{
  "d_mlp": 320,
  "activation": "swiglu",
  "norm": "rmsnorm",
  "norm_place": "pre",
  "positions": "rope",
  "bias": "none",
  "tie_embeddings": true,
  "parallel_block": false,
  "init_std_up": 0.0456,
  "optimizer": "soap_variant",
  "weight_decay": 0.043,
  "grad_clip": 0.5,
  "warmup_steps": 200,
  "steps": 4838
}
Each number is 50 + 15 x the weight over its row's rms, rounded and kept within 0 to 99. Layers, rows and columns count from 0. The size before them is the row's rms in percent of the matrix's.

# layer 6 MLP up, 320x96, rms 0.197, rows 205-253, columns 0-47
091:60 69 61 54 59 02 41 63 55 25 33 50 62 69 60 81 40 30 48 54 26 43 53 61 66 32 49 61 26 36 56 55 50 54 45 32 46 76 25 75 55 64 30 62 58 46 45 63
106:45 27 40 62 63 56 70 64 47 52 70 43 25 58 76 76 45 49 45 78 58 33 42 42 50 61 48 59 47 64 49 85 47 51 71 41 28 45 48 62 67 39 51 45 63 86 53 14
093:73 46 36 50 54 59 28 29 37 36 38 56 45 29 56 78 78 58 47 58 49 61 42 42 34 77 45 41 59 32 43 62 43 33 52 29 76 30 31 23 41 53 38 71 26 55 32 42
100:58 72 36 51 78 53 55 42 66 49 10 68 66 58 52 76 44 69 67 44 41 50 18 47 49 65 62 44 27 51 28 59 62 36 57 72 47 54 46 30 67 72 62 72 17 59 22 75
106:55 59 17 53 20 51 35 48 49 71 41 62 61 57 55 43 38 45 35 48 33 47 38 47 42 66 42 37 61 55 46 62 51 48 48 45 52 21 55 49 18 49 65 28 51 31 56 18
094:55 55 43 72 24 56 23 42 35 50 54 56 37 49 45 62 37 50 52 54 52 63 74 29 55 55 38 74 53 41 43 36 65 38 28 57 63 27 33 39 39 46 31 53 41 78 33 66
089:82 49 70 84 52 61 44 68 42 51 54 68 33 35 51 49 62 48 54 45 70 18 68 56 58 26 32 22 54 41 59 65 66 13 48 55 41 12 44 24 49 55 79 50 53 53 38 50
102:61 87 58 46 39 68 48 56 39 44 59 42 53 30 67 53 76 51 71 62 49 23 64 43 64 51 08 55 71 26 33 42 36 85 50 40 54 46 38 50 56 28 33 73 49 42 50 45
098:35 50 57 31 61 53 59 86 34 41 55 71 54 54 67 49 37 59 23 40 71 47 49 38 52 44 35 42 51 30 43 40 35 61 65 44 64 62 62 41 51 80 67 38 32 40 55 64
101:39 49 61 53 47 58 70 49 38 71 53 47 28 55 48 63 26 42 52 53 63 44 55 22 65 49 44 36 62 83 36 57 73 52 91 41 64 51 34 43 68 85 64 49 18 73 45 52
119:70 62 61 29 34 33 36 28 56 44 46 27 38 32 74 42 46 52 65 53 63 58 49 56 48 28 63 50 41 30 74 67 66 39 45 38 46 75 49 30 65 52 50 72 48 56 65 76
100:61 41 43 60 82 62 27 57 31 61 37 36 59 60 55 58 73 46 48 48 24 40 44 29 36 28 28 44 58 54 42 67 44 51 30 11 43 50 57 39 17 48 49 39 43 53 40 62
097:48 76 46 40 48 58 65 40 79 75 44 54 60 34 53 41 45 61 48 39 76 76 47 66 63 56 51 59 60 35 62 49 26 56 38 35 33 57 48 56 69 77 39 44 51 67 48 66
106:51 62 54 70 45 42 23 64 53 56 40 49 36 66 83 54 37 48 32 58 40 48 25 61 45 36 58 59 44 29 49 38 46 38 40 37 65 42 26 37 71 49 36 39 25 71 66 40
088:49 74 52 34 40 32 61 61 74 12 58 65 64 63 42 42 32 49 55 51 74 52 55 66 48 47 51 32 56 72 39 42 74 58 62 49 45 58 76 47 60 53 32 40 40 52 53 51
097:50 47 47 43 33 47 58 68 25 43 48 66 26 66 42 66 67 62 75 39 70 50 27 48 28 39 74 28 43 83 55 44 30 53 35 45 38 15 76 47 57 36 42 52 39 34 43 37
085:58 29 72 70 54 64 44 31 26 52 65 90 31 59 28 63 50 39 49 45 42 51 62 43 55 57 32 74 20 25 39 49 36 39 73 48 58 46 49 36 36 50 38 61 63 58 42 38
097:74 55 18 43 53 56 66 58 17 48 50 53 65 64 59 62 60 50 28 58 53 84 28 56 56 34 30 46 43 46 71 51 50 46 33 49 64 56 53 41 49 28 52 51 69 61 77 37
109:67 90 35 65 37 35 62 49 41 16 44 57 44 52 64 51 38 57 70 61 46 50 61 29 58 60 77 39 77 56 56 39 59 69 52 54 37 35 44 58 64 31 60 32 63 60 38 21
104:28 58 62 59 27 69 36 41 49 70 36 54 50 24 68 29 52 65 39 55 65 35 38 42 50 47 58 50 64 31 71 67 55 26 56 60 55 59 30 30 21 60 67 58 43 47 62 32
079:58 37 43 44 54 67 53 45 61 42 46 54 43 55 56 56 37 20 43 33 43 37 41 47 43 63 44 56 35 43 51 36 19 39 53 53 57 50 39 36 37 18 60 43 15 49 71 71
104:24 68 54 82 63 75 45 50 44 49 67 47 59 58 58 40 39 47 46 50 41 60 68 59 35 42 45 47 39 72 78 40 45 69 80 45 69 60 50 58 37 61 31 73 34 72 62 60
102:42 49 38 62 39 58 48 60 50 56 39 34 33 30 60 51 06 56 55 66 61 43 54 71 07 41 31 53 42 67 51 29 51 35 63 73 47 62 61 55 60 62 56 68 33 67 48 78
094:51 41 70 47 55 32 42 40 57 68 34 57 42 52 43 57 50 51 25 43 45 56 25 23 46 56 51 51 38 34 37 69 60 61 57 41 36 43 41 35 47 63 46 27 67 51 79 74
101:34 51 53 23 50 29 41 48 66 48 40 46 54 28 58 30 33 53 37 74 59 50 58 35 42 25 68 46 40 62 48 34 65 47 18 57 60 46 55 36 77 57 49 31 60 62 73 34
100:51 73 53 43 46 60 34 45 73 18 53 47 62 34 57 45 46 50 72 40 65 32 48 63 44 67 28 56 64 49 50 63 32 36 55 48 71 19 35 51 53 59 50 30 57 59 39 64
086:22 60 80 73 46 61 53 87 67 48 39 64 73 26 49 42 61 36 56 63 28 48 45 29 52 52 60 30 37 53 60 28 41 42 65 68 27 59 67 75 46 80 50 68 51 54 56 57
100:33 83 21 06 84 67 32 44 49 41 19 55 72 38 41 47 43 51 39 43 64 61 41 37 52 48 43 31 52 73 41 52 39 41 54 56 57 48 52 59 53 51 61 53 62 35 62 47
095:62 41 65 62 20 61 46 50 40 69 24 32 48 43 61 33 32 13 49 53 48 58 54 39 68 67 75 69 62 67 75 68 26 30 40 49 67 31 18 29 47 55 54 67 54 60 57 70
086:79 59 78 53 42 64 38 36 51 49 45 37 28 50 53 57 51 66 62 50 77 48 57 64 40 48 42 26 36 45 40 72 37 70 64 47 61 57 42 41 46 61 86 37 51 47 54 56
103:88 62 48 67 78 51 53 43 46 45 65 63 55 54 63 63 21 80 41 45 44 29 54 55 37 27 37 54 86 73 43 71 51 37 49 59 67 53 41 68 42 49 56 64 46 51 53 22
092:29 42 41 40 63 37 53 74 34 54 59 34 40 48 54 58 53 37 76 45 31 46 61 39 39 41 63 51 70 41 40 43 61 39 22 57 33 52 53 39 67 64 46 39 47 68 44 60
114:74 40 56 68 47 49 19 58 63 72 27 55 41 55 49 63 59 85 59 45 55 45 83 58 54 72 26 24 53 33 67 46 35 76 66 35 39 53 40 53 62 42 68 47 56 32 47 68
097:59 61 43 38 59 46 71 57 33 49 30 52 27 46 35 43 33 39 40 46 45 35 49 62 66 49 48 49 32 59 59 46 15 56 40 90 54 49 76 44 56 26 62 67 58 40 57 83
111:47 66 34 24 39 61 54 28 41 43 21 58 46 34 75 63 47 60 48 48 47 47 43 27 33 47 51 45 44 59 57 53 70 50 78 58 30 58 56 25 74 23 55 36 67 87 48 32
100:46 26 60 44 28 29 63 71 43 35 49 43 64 27 30 40 38 48 48 52 23 66 66 55 72 37 45 61 21 65 47 55 47 47 37 54 17 74 65 59 48 46 45 59 51 64 73 65
106:49 51 89 49 52 56 24 19 60 44 36 34 43 60 54 47 74 38 36 35 51 37 49 51 62 45 06 34 54 54 68 33 33 51 36 81 66 54 48 47 73 53 52 42 36 34 54 49
085:53 13 63 22 34 55 60 41 62 16 34 60 53 57 64 61 84 35 50 49 43 30 64 42 47 39 52 47 39 42 67 73 76 51 28 43 43 24 68 45 64 47 60 74 73 66 65 59
091:38 48 55 72 38 82 20 31 72 48 36 44 63 46 25 39 49 45 31 47 58 40 39 77 39 50 30 27 38 59 71 71 36 57 48 57 72 37 72 55 52 43 54 54 63 54 36 48
106:44 58 45 38 46 42 52 57 57 45 33 63 32 75 40 29 32 39 77 67 50 61 41 34 51 58 37 67 59 62 53 40 22 48 54 66 68 31 55 57 49 43 31 66 73 61 62 79
097:54 24 61 65 29 35 45 27 32 44 80 55 40 57 18 66 69 63 39 53 45 57 51 67 40 52 39 64 51 79 53 64 52 55 76 62 35 47 60 61 44 63 57 42 67 95 60 54
104:47 45 56 56 55 79 38 49 43 49 64 70 45 44 67 69 49 47 45 33 41 51 56 63 66 75 41 43 63 59 89 31 31 67 38 55 36 56 62 58 60 51 36 41 42 31 73 77
106:57 57 55 43 38 63 70 42 63 33 35 39 53 51 52 21 71 40 49 53 33 62 48 81 38 17 56 55 59 52 61 61 49 73 64 55 62 23 35 54 44 53 71 29 52 58 32 27
113:47 38 55 61 65 27 47 72 42 40 61 35 64 84 46 66 37 53 63 46 59 48 36 67 58 24 35 39 88 57 54 32 72 46 67 25 45 46 28 80 25 61 40 38 77 57 30 38
124:38 51 24 83 53 41 63 52 64 48 78 30 47 53 36 64 50 73 26 56 50 36 68 06 23 39 30 62 51 54 49 28 34 59 64 63 63 56 45 41 59 52 21 33 53 48 42 70
102:35 67 40 36 53 30 15 28 29 53 51 50 23 29 46 75 55 33 69 51 68 74 38 49 47 52 48 48 51 35 50 48 37 43 31 43 58 52 39 40 55 05 50 54 57 45 70 52
098:61 59 62 83 38 65 49 44 68 43 51 84 68 76 39 45 25 51 47 85 44 79 64 64 40 49 37 52 17 60 50 33 42 22 33 70 42 56 50 61 61 62 57 56 55 48 44 38
108:26 66 20 31 48 49 50 32 62 70 59 30 64 61 67 75 71 57 52 39 43 57 72 34 46 72 36 51 43 38 46 27 29 64 50 58 31 47 52 29 60 61 64 77 37 62 51 45
101:26 39 34 37 28 62 52 51 40 15 43 35 70 17 35 52 41 67 39 62 31 61 39 58 53 68 74 41 49 39 38 65 44 55 44 39 43 55 30 28 38 49 80 53 61 50 37 41
# layer 6 MLP down (transposed), 320x96, rms 0.187, rows 205-252, columns 0-47
095:37 53 60 80 67 31 34 72 44 60 48 39 43 58 84 66 42 32 56 53 54 70 60 44 46 73 35 58 45 53 40 50 30 30 30 39 47 49 33 53 46 53 65 64 24 58 57 33
105:33 73 53 85 47 31 57 35 63 37 24 22 70 62 43 44 55 59 26 29 59 34 44 42 52 54 09 32 33 45 49 37 36 69 33 51 48 74 60 37 45 58 47 52 36 39 85 55
098:54 37 41 53 46 75 55 47 55 54 31 71 77 60 99 38 61 35 65 35 38 58 75 80 47 52 77 51 26 49 53 35 35 35 47 39 48 54 33 37 53 41 45 59 34 62 60 62
100:72 46 62 54 58 31 99 40 61 44 71 63 83 74 64 52 67 43 54 53 59 55 39 44 78 62 50 43 74 61 46 56 51 53 58 47 23 62 45 50 70 29 54 52 43 33 60 58
105:34 47 55 40 60 57 61 42 42 28 34 76 53 46 27 49 57 47 24 39 46 47 65 75 63 32 50 56 49 19 44 41 48 71 46 40 54 68 38 53 23 48 30 39 60 58 82 59
094:33 60 38 36 60 75 60 43 45 40 55 52 40 69 41 62 34 53 70 50 57 33 50 39 54 61 24 48 49 77 25 38 55 54 40 37 20 62 55 38 26 43 54 62 39 42 40 47
100:44 30 36 23 56 42 32 61 60 76 78 41 38 59 43 32 44 57 30 47 40 64 49 12 79 60 37 51 61 38 70 63 43 51 32 69 65 48 50 59 31 48 61 51 69 59 56 56
095:61 54 36 82 18 50 59 50 68 57 71 59 70 26 39 48 61 30 35 43 52 72 37 51 44 35 56 32 43 44 66 41 55 22 41 68 40 66 44 46 52 36 46 54 31 54 40 49
099:31 50 57 65 48 56 68 44 44 41 79 61 47 41 41 57 58 16 55 62 39 76 48 32 67 32 47 38 39 52 50 68 32 57 54 57 47 46 44 53 67 31 67 26 54 51 73 36
108:48 34 75 53 36 37 68 43 58 47 56 48 63 52 89 69 50 44 40 76 67 49 41 27 63 12 45 39 53 45 43 44 46 35 69 47 46 67 41 63 66 59 53 41 21 49 47 25
109:58 39 72 52 58 64 09 50 41 50 34 52 39 49 60 56 49 59 34 48 58 34 32 41 46 59 31 30 27 57 73 44 49 52 27 34 31 46 48 66 49 75 50 52 47 60 43 42
103:50 64 34 58 45 85 52 68 65 11 60 59 37 29 64 55 54 54 49 59 61 45 24 48 42 51 74 47 43 20 54 28 36 75 74 46 43 55 39 62 43 70 58 71 47 34 44 80
099:55 40 41 54 52 43 72 41 40 82 57 54 63 49 67 63 48 58 75 41 56 65 61 52 65 73 51 41 58 53 58 65 60 71 53 31 26 39 56 39 28 55 46 47 32 62 51 63
095:60 47 25 23 34 59 62 37 55 38 31 51 45 14 41 48 47 69 62 14 74 45 73 36 49 66 25 66 50 72 78 49 56 81 47 57 46 40 81 69 49 42 54 58 67 33 74 66
098:48 59 38 60 38 39 51 49 88 49 44 63 44 33 75 65 53 59 85 56 69 31 52 59 34 39 69 37 66 26 44 62 32 34 47 71 71 49 34 58 56 45 39 30 49 46 32 57
100:63 46 51 60 11 20 32 48 49 63 55 39 63 54 55 49 66 29 52 40 52 67 41 54 37 43 50 71 59 31 44 82 32 62 57 81 49 49 60 38 52 39 73 44 78 43 61 75
099:66 31 50 53 69 33 43 68 71 55 60 63 67 28 43 38 37 29 35 55 80 38 25 84 48 37 49 36 56 73 80 49 76 53 39 51 41 55 21 47 47 58 63 80 38 48 25 61
100:35 43 56 45 58 56 41 45 54 77 31 78 65 50 75 48 39 44 60 69 87 60 24 57 46 54 48 48 34 53 78 36 72 43 73 59 48 77 59 21 57 46 42 47 52 48 55 66
098:62 50 40 22 61 31 42 41 50 57 50 72 36 59 41 48 71 37 56 48 63 39 34 73 42 33 56 65 36 67 59 52 64 45 52 38 45 45 38 59 55 72 39 48 38 73 65 33
105:47 46 37 16 47 62 53 41 47 74 15 50 55 19 83 49 78 64 66 68 50 48 26 47 33 47 46 39 37 48 53 51 42 79 46 51 52 50 80 40 55 63 40 46 49 52 79 32
090:52 46 59 42 73 84 60 67 32 86 36 45 55 43 46 27 53 64 65 66 43 39 62 58 40 54 58 43 35 49 55 50 69 87 46 45 59 70 55 41 44 34 52 37 51 15 35 88
102:30 39 35 48 35 47 55 63 14 46 93 74 55 39 56 44 46 51 44 48 52 58 50 59 33 47 48 72 40 64 65 57 34 43 68 28 26 33 41 55 69 47 15 57 39 33 37 58
104:82 49 53 35 51 43 61 35 44 23 82 37 57 50 16 31 46 47 48 39 57 67 62 54 26 43 34 77 39 45 78 40 50 54 54 46 47 58 40 89 65 56 46 76 36 67 29 43
104:52 27 67 30 66 34 70 45 41 33 59 43 54 38 62 51 45 42 47 44 68 58 95 77 52 51 32 49 47 75 50 64 45 48 31 35 63 46 84 57 48 22 65 75 56 68 58 25
093:42 32 76 55 43 60 66 46 38 25 35 62 38 48 62 36 40 42 58 45 53 29 47 49 62 24 51 75 45 36 26 56 59 55 54 26 48 46 44 36 36 54 36 53 52 21 47 91
086:53 45 34 61 68 50 54 67 33 50 49 41 39 78 61 58 32 42 34 65 61 64 54 54 28 46 35 53 39 33 48 87 62 50 45 81 24 76 73 62 42 58 37 54 41 43 55 48
095:09 47 42 51 52 81 28 27 48 50 43 36 44 41 51 58 71 52 51 65 61 54 34 86 84 65 56 60 46 56 57 78 36 49 67 67 55 49 43 47 59 85 77 49 63 45 42 23
105:60 73 27 48 56 51 78 63 47 20 76 66 44 45 90 41 38 33 48 77 50 42 35 38 72 34 62 67 27 77 55 48 73 38 56 41 25 57 51 60 26 36 35 42 71 43 58 38
093:40 19 59 47 39 42 69 51 28 52 40 62 09 52 51 43 48 71 76 55 84 47 45 81 37 58 27 51 58 65 43 52 56 43 54 27 62 85 43 51 33 36 49 41 31 44 62 61
097:34 50 39 54 82 66 65 46 76 55 27 37 47 46 19 02 66 54 63 59 52 50 57 64 40 33 78 61 87 60 55 41 56 65 49 52 53 48 37 46 45 41 83 51 78 43 72 51
111:55 42 30 56 75 31 53 56 33 36 54 05 37 61 75 46 44 49 38 39 62 45 68 53 47 44 54 71 65 43 25 42 52 22 30 30 59 37 43 36 60 63 51 35 49 34 49 47
094:53 53 54 52 60 50 47 28 75 31 76 75 67 69 61 40 61 43 51 61 50 56 40 45 68 52 51 65 42 53 64 41 73 50 67 52 47 44 52 73 24 26 60 33 59 43 35 72
107:36 57 77 90 31 42 42 63 39 68 33 15 64 27 69 57 46 64 51 81 37 30 40 43 50 59 39 72 26 35 35 83 30 49 53 54 26 57 62 43 50 45 46 51 72 48 51 47
094:68 41 39 52 57 58 41 52 32 66 58 48 72 47 45 44 68 64 84 73 67 54 37 68 42 49 57 66 42 66 79 60 39 74 63 57 56 31 45 45 43 45 47 11 51 59 47 31
106:81 50 30 69 59 65 49 63 47 68 24 53 60 51 57 61 65 34 55 48 43 50 40 59 54 26 80 46 51 55 32 56 73 55 62 71 38 58 56 75 46 73 39 61 54 41 56 42
101:27 54 57 51 19 24 63 81 46 51 85 34 64 47 60 52 55 43 53 66 67 36 73 31 55 77 74 61 48 64 65 31 34 51 51 21 40 27 63 72 56 74 41 51 73 55 20 63
105:57 48 48 45 59 49 42 52 54 49 49 42 38 58 53 44 64 39 72 34 59 80 38 77 73 40 23 51 51 73 19 39 87 52 52 56 36 60 47 48 82 54 50 83 52 29 62 55
092:55 40 57 63 34 42 40 59 78 58 69 66 77 63 47 38 71 40 36 48 43 25 38 50 66 70 45 58 32 45 66 79 43 77 52 48 33 41 56 29 32 71 17 44 48 11 35 49
097:41 39 50 34 63 70 68 81 55 58 53 30 43 49 68 65 56 37 42 47 08 76 53 67 50 30 74 44 54 72 24 38 53 48 45 50 37 36 75 60 38 58 45 38 33 29 64 54
103:35 49 52 42 67 70 30 48 48 60 34 33 31 53 46 52 22 36 55 52 45 41 65 42 51 71 58 68 48 38 29 48 87 44 25 55 30 41 42 50 58 55 59 37 69 56 66 61
103:42 81 52 40 51 63 73 45 49 65 21 56 57 55 34 39 47 45 52 37 52 40 38 27 82 75 44 49 68 43 69 44 30 44 35 48 31 47 49 92 24 46 51 25 36 47 53 54
096:50 67 35 50 47 27 58 81 39 48 52 59 59 26 42 59 46 49 54 47 63 30 46 39 45 47 74 41 32 44 44 78 69 64 45 63 70 23 58 42 40 47 31 58 67 60 66 19
099:60 58 62 57 14 51 37 43 90 44 48 59 42 49 41 68 63 35 39 36 52 47 39 39 56 56 40 37 55 28 41 33 52 33 35 90 59 36 67 19 54 71 46 56 52 74 58 36
108:34 57 74 46 50 40 39 31 42 71 44 40 66 67 75 50 50 57 68 42 44 60 31 64 49 49 68 78 44 64 82 34 25 59 46 26 34 46 55 41 35 57 65 22 51 46 55 55
094:42 47 50 47 52 72 59 37 55 71 32 46 40 53 39 47 55 53 58 50 33 41 56 45 17 24 27 56 46 51 44 57 50 47 74 50 54 65 51 82 58 49 55 53 57 53 37 59
102:55 54 42 57 54 54 69 19 56 60 16 25 68 65 80 12 30 42 38 43 65 40 47 40 46 64 47 78 64 43 66 47 57 79 68 57 26 53 75 60 44 70 49 49 45 57 55 36
101:55 24 53 64 60 51 71 47 57 33 40 73 52 78 33 57 89 23 56 62 37 41 56 37 53 47 67 54 26 53 41 29 68 84 38 42 64 68 40 40 27 44 66 66 57 44 73 50
097:19 51 47 56 41 36 78 55 43 50 63 65 44 37 11 60 46 54 60 63 45 28 38 57 47 60 36 21 55 47 41 34 46 52 73 44 54 69 56 56 42 36 55 53 39 41 73 47
# layer 6 MLP gate, 320x96, rms 0.21, rows 206-253, columns 0-47
099:70 38 78 37 52 75 68 33 45 77 63 44 47 69 61 63 34 36 38 60 25 16 45 62 46 48 40 42 35 66 51 44 53 52 31 40 80 36 50 72 98 54 44 37 59 37 45 50
095:51 28 44 65 84 27 68 75 48 37 59 50 33 34 41 67 39 33 49 64 63 16 26 51 59 52 44 59 64 68 43 61 48 71 62 55 69 67 50 33 55 52 69 62 07 62 69 72
096:52 51 52 41 28 44 52 58 37 40 60 45 57 31 51 74 42 50 59 46 76 55 51 24 66 30 62 54 38 64 49 76 59 63 56 64 68 31 66 34 73 26 56 47 44 37 71 46
100:12 47 43 41 69 62 65 65 51 43 65 40 16 37 37 85 55 42 31 52 71 35 62 38 51 49 45 46 49 26 79 32 61 37 60 61 51 59 46 34 45 64 36 58 39 58 61 61
096:68 53 16 67 47 58 29 58 23 40 78 54 80 54 37 53 50 71 55 60 56 18 49 43 36 40 39 52 58 38 39 68 50 46 35 28 65 59 27 54 09 50 51 37 19 40 66 37
096:67 40 63 47 51 66 58 58 64 29 65 49 36 79 41 65 41 40 45 46 37 56 41 48 66 52 39 27 55 37 42 46 48 50 55 52 62 44 56 51 28 00 58 49 61 21 29 71
097:66 51 45 30 60 65 55 54 26 60 63 23 31 34 79 50 53 41 52 73 44 44 53 48 44 54 49 62 68 60 62 57 54 51 41 73 62 66 45 45 65 11 11 41 69 64 59 67
099:51 10 28 71 63 77 40 46 54 68 49 65 54 43 39 08 54 45 56 64 67 62 72 51 42 59 58 58 84 50 74 45 37 30 78 55 69 61 56 65 33 63 46 65 49 50 52 52
107:44 37 39 45 38 24 48 38 65 52 44 55 70 42 27 66 70 65 81 46 67 50 50 38 43 36 55 73 49 49 46 35 30 50 79 57 57 50 32 41 33 32 57 26 25 52 48 12
108:65 76 58 38 49 49 37 41 22 50 42 45 30 39 51 51 52 49 22 46 55 59 50 63 50 35 37 71 42 45 48 72 64 51 20 21 72 32 58 47 54 57 54 55 21 53 83 61
089:54 31 49 28 58 55 47 58 47 48 23 58 60 49 81 43 24 41 58 22 24 51 48 56 36 20 42 61 44 63 50 56 65 64 38 33 92 40 53 46 51 41 46 69 38 67 62 28
102:45 37 54 29 17 53 28 55 44 55 43 33 50 31 33 59 59 59 73 58 56 40 39 86 27 60 31 23 64 73 46 35 72 50 60 57 39 44 51 68 54 24 65 63 43 56 55 40
091:51 81 17 43 58 71 33 51 51 59 18 64 63 56 60 42 75 30 75 60 63 57 28 46 34 67 44 44 48 52 81 56 35 49 61 78 48 50 53 40 63 63 48 38 40 46 41 49
091:53 36 63 65 66 71 42 64 70 50 47 33 58 45 29 40 43 51 38 50 50 57 43 50 52 48 41 39 74 58 58 38 34 63 18 30 58 40 19 75 57 43 60 12 44 66 51 52
100:45 20 48 48 66 60 49 44 43 31 42 64 55 47 41 42 46 41 48 38 28 64 56 41 50 43 63 44 58 26 63 59 13 59 38 57 36 55 55 30 46 70 70 39 53 85 66 14
089:74 84 34 59 64 26 51 77 56 64 52 50 61 55 58 39 41 76 64 77 47 18 50 54 71 71 36 46 36 78 27 52 67 59 33 53 41 66 16 53 55 38 60 61 33 53 37 35
100:30 70 76 59 49 48 67 71 58 53 53 45 41 75 42 39 62 34 53 47 40 73 76 50 45 62 88 43 22 28 46 40 58 57 49 62 28 46 45 75 36 81 51 38 64 64 42 70
109:36 56 36 38 40 59 52 78 60 63 48 54 65 23 39 61 54 57 84 68 18 69 53 33 69 49 55 45 52 66 47 47 71 67 61 66 57 48 55 31 56 43 65 41 75 53 76 73
099:63 78 58 24 32 42 49 70 53 64 49 38 47 33 61 33 34 41 44 43 41 55 48 44 56 61 37 46 62 26 65 12 50 54 62 67 57 49 45 65 40 49 76 54 37 62 48 67
080:39 53 64 70 48 39 54 49 66 32 32 53 44 52 51 75 62 68 39 74 54 65 54 57 64 36 10 58 72 48 65 35 60 83 32 20 37 56 61 68 69 63 52 51 72 55 72 58
098:47 51 09 49 59 60 51 66 39 55 37 43 68 44 47 48 72 42 46 34 56 76 74 39 52 36 46 63 38 67 79 62 38 47 57 53 59 34 42 57 24 51 53 53 69 79 81 43
102:58 42 38 33 39 60 50 38 43 64 49 54 53 77 70 54 82 82 54 66 61 27 54 38 41 33 46 57 56 57 48 36 79 63 21 69 55 74 52 45 37 26 31 40 33 53 24 51
093:52 43 37 63 43 30 38 33 28 25 44 82 46 60 74 63 35 55 48 30 39 39 81 70 39 40 27 39 38 47 28 78 80 49 45 56 65 72 45 89 31 59 59 58 60 44 51 66
096:62 63 77 35 62 53 54 60 48 41 66 57 54 51 59 26 51 74 33 67 47 41 53 33 42 35 41 49 51 11 43 46 70 43 52 28 61 45 32 24 83 65 64 48 44 40 49 58
097:51 47 32 58 42 74 41 34 27 55 57 45 58 48 37 67 47 59 53 42 26 39 56 34 65 67 45 66 42 54 62 41 51 38 39 35 55 69 35 46 55 42 66 11 42 31 57 57
089:34 50 33 46 60 63 59 62 42 69 43 33 51 76 13 46 44 57 56 46 51 43 53 68 41 43 39 41 52 55 35 48 41 33 76 51 99 38 51 59 32 59 55 82 50 39 36 40
097:48 51 65 28 52 71 43 62 70 59 22 46 34 55 57 48 46 99 56 07 68 49 48 57 26 55 58 29 48 44 32 41 30 49 42 58 47 41 56 68 67 42 47 63 28 55 50 43
099:75 47 67 25 63 70 61 50 40 19 67 52 22 50 46 41 62 69 70 71 60 34 44 62 46 41 37 29 94 63 66 32 49 64 64 59 40 63 38 49 52 43 63 54 55 46 53 69
090:32 50 52 77 46 28 31 60 56 69 37 36 68 53 66 28 39 40 33 63 51 75 32 29 52 79 50 48 49 55 61 40 62 58 65 66 50 63 43 47 51 44 58 42 57 69 45 61
104:42 64 55 11 46 47 63 53 51 42 60 61 58 57 84 49 36 42 70 44 37 60 53 51 60 48 57 36 55 52 23 46 34 37 58 58 69 39 51 52 55 59 72 26 56 66 75 54
089:43 43 61 50 36 73 36 25 36 53 62 53 28 48 30 49 20 51 65 63 41 41 51 35 56 45 58 54 46 49 46 34 43 57 75 54 28 53 78 71 29 43 61 63 54 67 61 45
107:42 47 54 74 48 46 40 37 39 84 31 41 63 45 61 58 60 63 52 60 65 43 26 34 61 53 29 44 30 25 68 39 38 57 37 47 70 57 48 54 56 57 86 50 41 18 43 48
100:24 72 54 51 63 55 39 37 57 50 40 40 81 58 52 42 64 77 67 37 58 33 36 38 27 76 52 44 46 65 38 53 54 52 58 62 39 43 51 71 37 77 60 39 42 44 23 21
106:46 41 36 21 35 63 65 34 37 50 21 47 59 74 66 48 51 65 37 52 65 76 58 34 40 62 75 52 27 62 62 54 53 60 88 24 46 58 66 53 31 58 59 58 60 56 31 55
093:59 43 66 56 45 47 54 15 72 47 24 60 32 55 54 74 63 51 40 33 50 75 32 56 71 54 61 57 35 29 49 45 57 47 37 58 50 45 68 60 56 39 19 32 36 54 64 50
095:70 60 50 38 27 50 22 29 60 58 55 47 48 46 51 50 52 55 42 54 70 37 51 75 32 51 37 46 86 61 43 41 43 75 38 46 45 46 24 58 49 37 25 46 80 82 42 62
092:58 35 57 34 57 57 66 51 50 42 43 49 56 26 55 54 44 57 44 42 39 54 33 27 72 47 55 20 48 50 27 77 75 74 61 56 17 27 46 46 63 56 37 67 58 45 35 94
096:61 37 47 52 25 61 59 56 41 52 24 37 47 47 50 67 44 83 33 55 68 45 58 76 33 42 71 37 85 46 54 42 45 29 44 36 56 33 49 58 29 67 69 65 56 27 66 36
107:52 54 34 29 57 49 38 44 66 49 48 53 60 34 49 58 59 57 52 42 51 42 56 61 35 47 55 53 38 52 59 27 39 21 57 72 75 15 60 56 60 29 63 27 26 56 40 23
109:43 18 63 54 87 49 54 31 48 25 38 28 55 18 43 72 63 37 53 34 61 53 51 44 54 58 49 32 65 46 76 37 20 63 28 26 42 65 48 55 54 65 35 25 38 55 52 69
099:38 55 62 37 57 40 45 40 56 76 43 67 29 38 77 76 44 50 59 46 51 36 65 41 70 66 59 51 67 50 51 35 34 38 46 57 25 27 31 51 80 54 63 59 63 30 57 52
104:54 55 34 20 40 40 64 43 27 57 55 36 63 73 44 63 61 31 39 65 45 77 58 34 44 39 91 43 67 37 47 34 59 70 41 65 55 29 41 70 25 55 62 10 43 50 56 35
110:56 69 61 49 60 50 51 32 39 83 62 51 42 50 52 66 66 69 48 44 65 48 50 52 53 63 43 73 68 90 61 35 49 54 76 43 43 40 49 71 44 48 49 48 66 35 50 40
110:85 51 48 48 52 73 44 16 34 48 22 35 54 48 59 42 79 47 38 35 36 49 63 62 60 72 52 51 59 44 35 54 86 63 59 55 47 57 56 57 68 53 97 67 55 48 62 32
093:43 44 38 59 47 51 41 54 40 57 30 49 43 35 20 63 31 21 58 65 65 47 42 52 58 61 54 32 68 32 41 52 47 48 47 16 51 61 25 51 56 41 39 63 41 39 63 45
107:51 43 31 46 29 45 35 44 80 61 38 36 47 20 28 52 44 63 29 25 51 33 44 36 43 38 62 22 63 49 48 58 49 55 77 56 59 75 46 43 49 70 58 27 72 41 24 42
105:61 64 40 73 68 27 31 59 41 68 50 61 51 44 36 29 50 43 55 62 47 12 35 56 70 51 64 55 59 58 27 41 41 45 59 45 40 39 74 59 39 28 49 54 37 27 32 58
093:84 50 51 77 60 73 34 53 52 84 36 48 75 47 50 49 22 50 28 32 58 44 46 58 59 51 55 44 35 32 29 60 71 59 47 36 56 33 43 58 64 43 44 61 51 47 53 60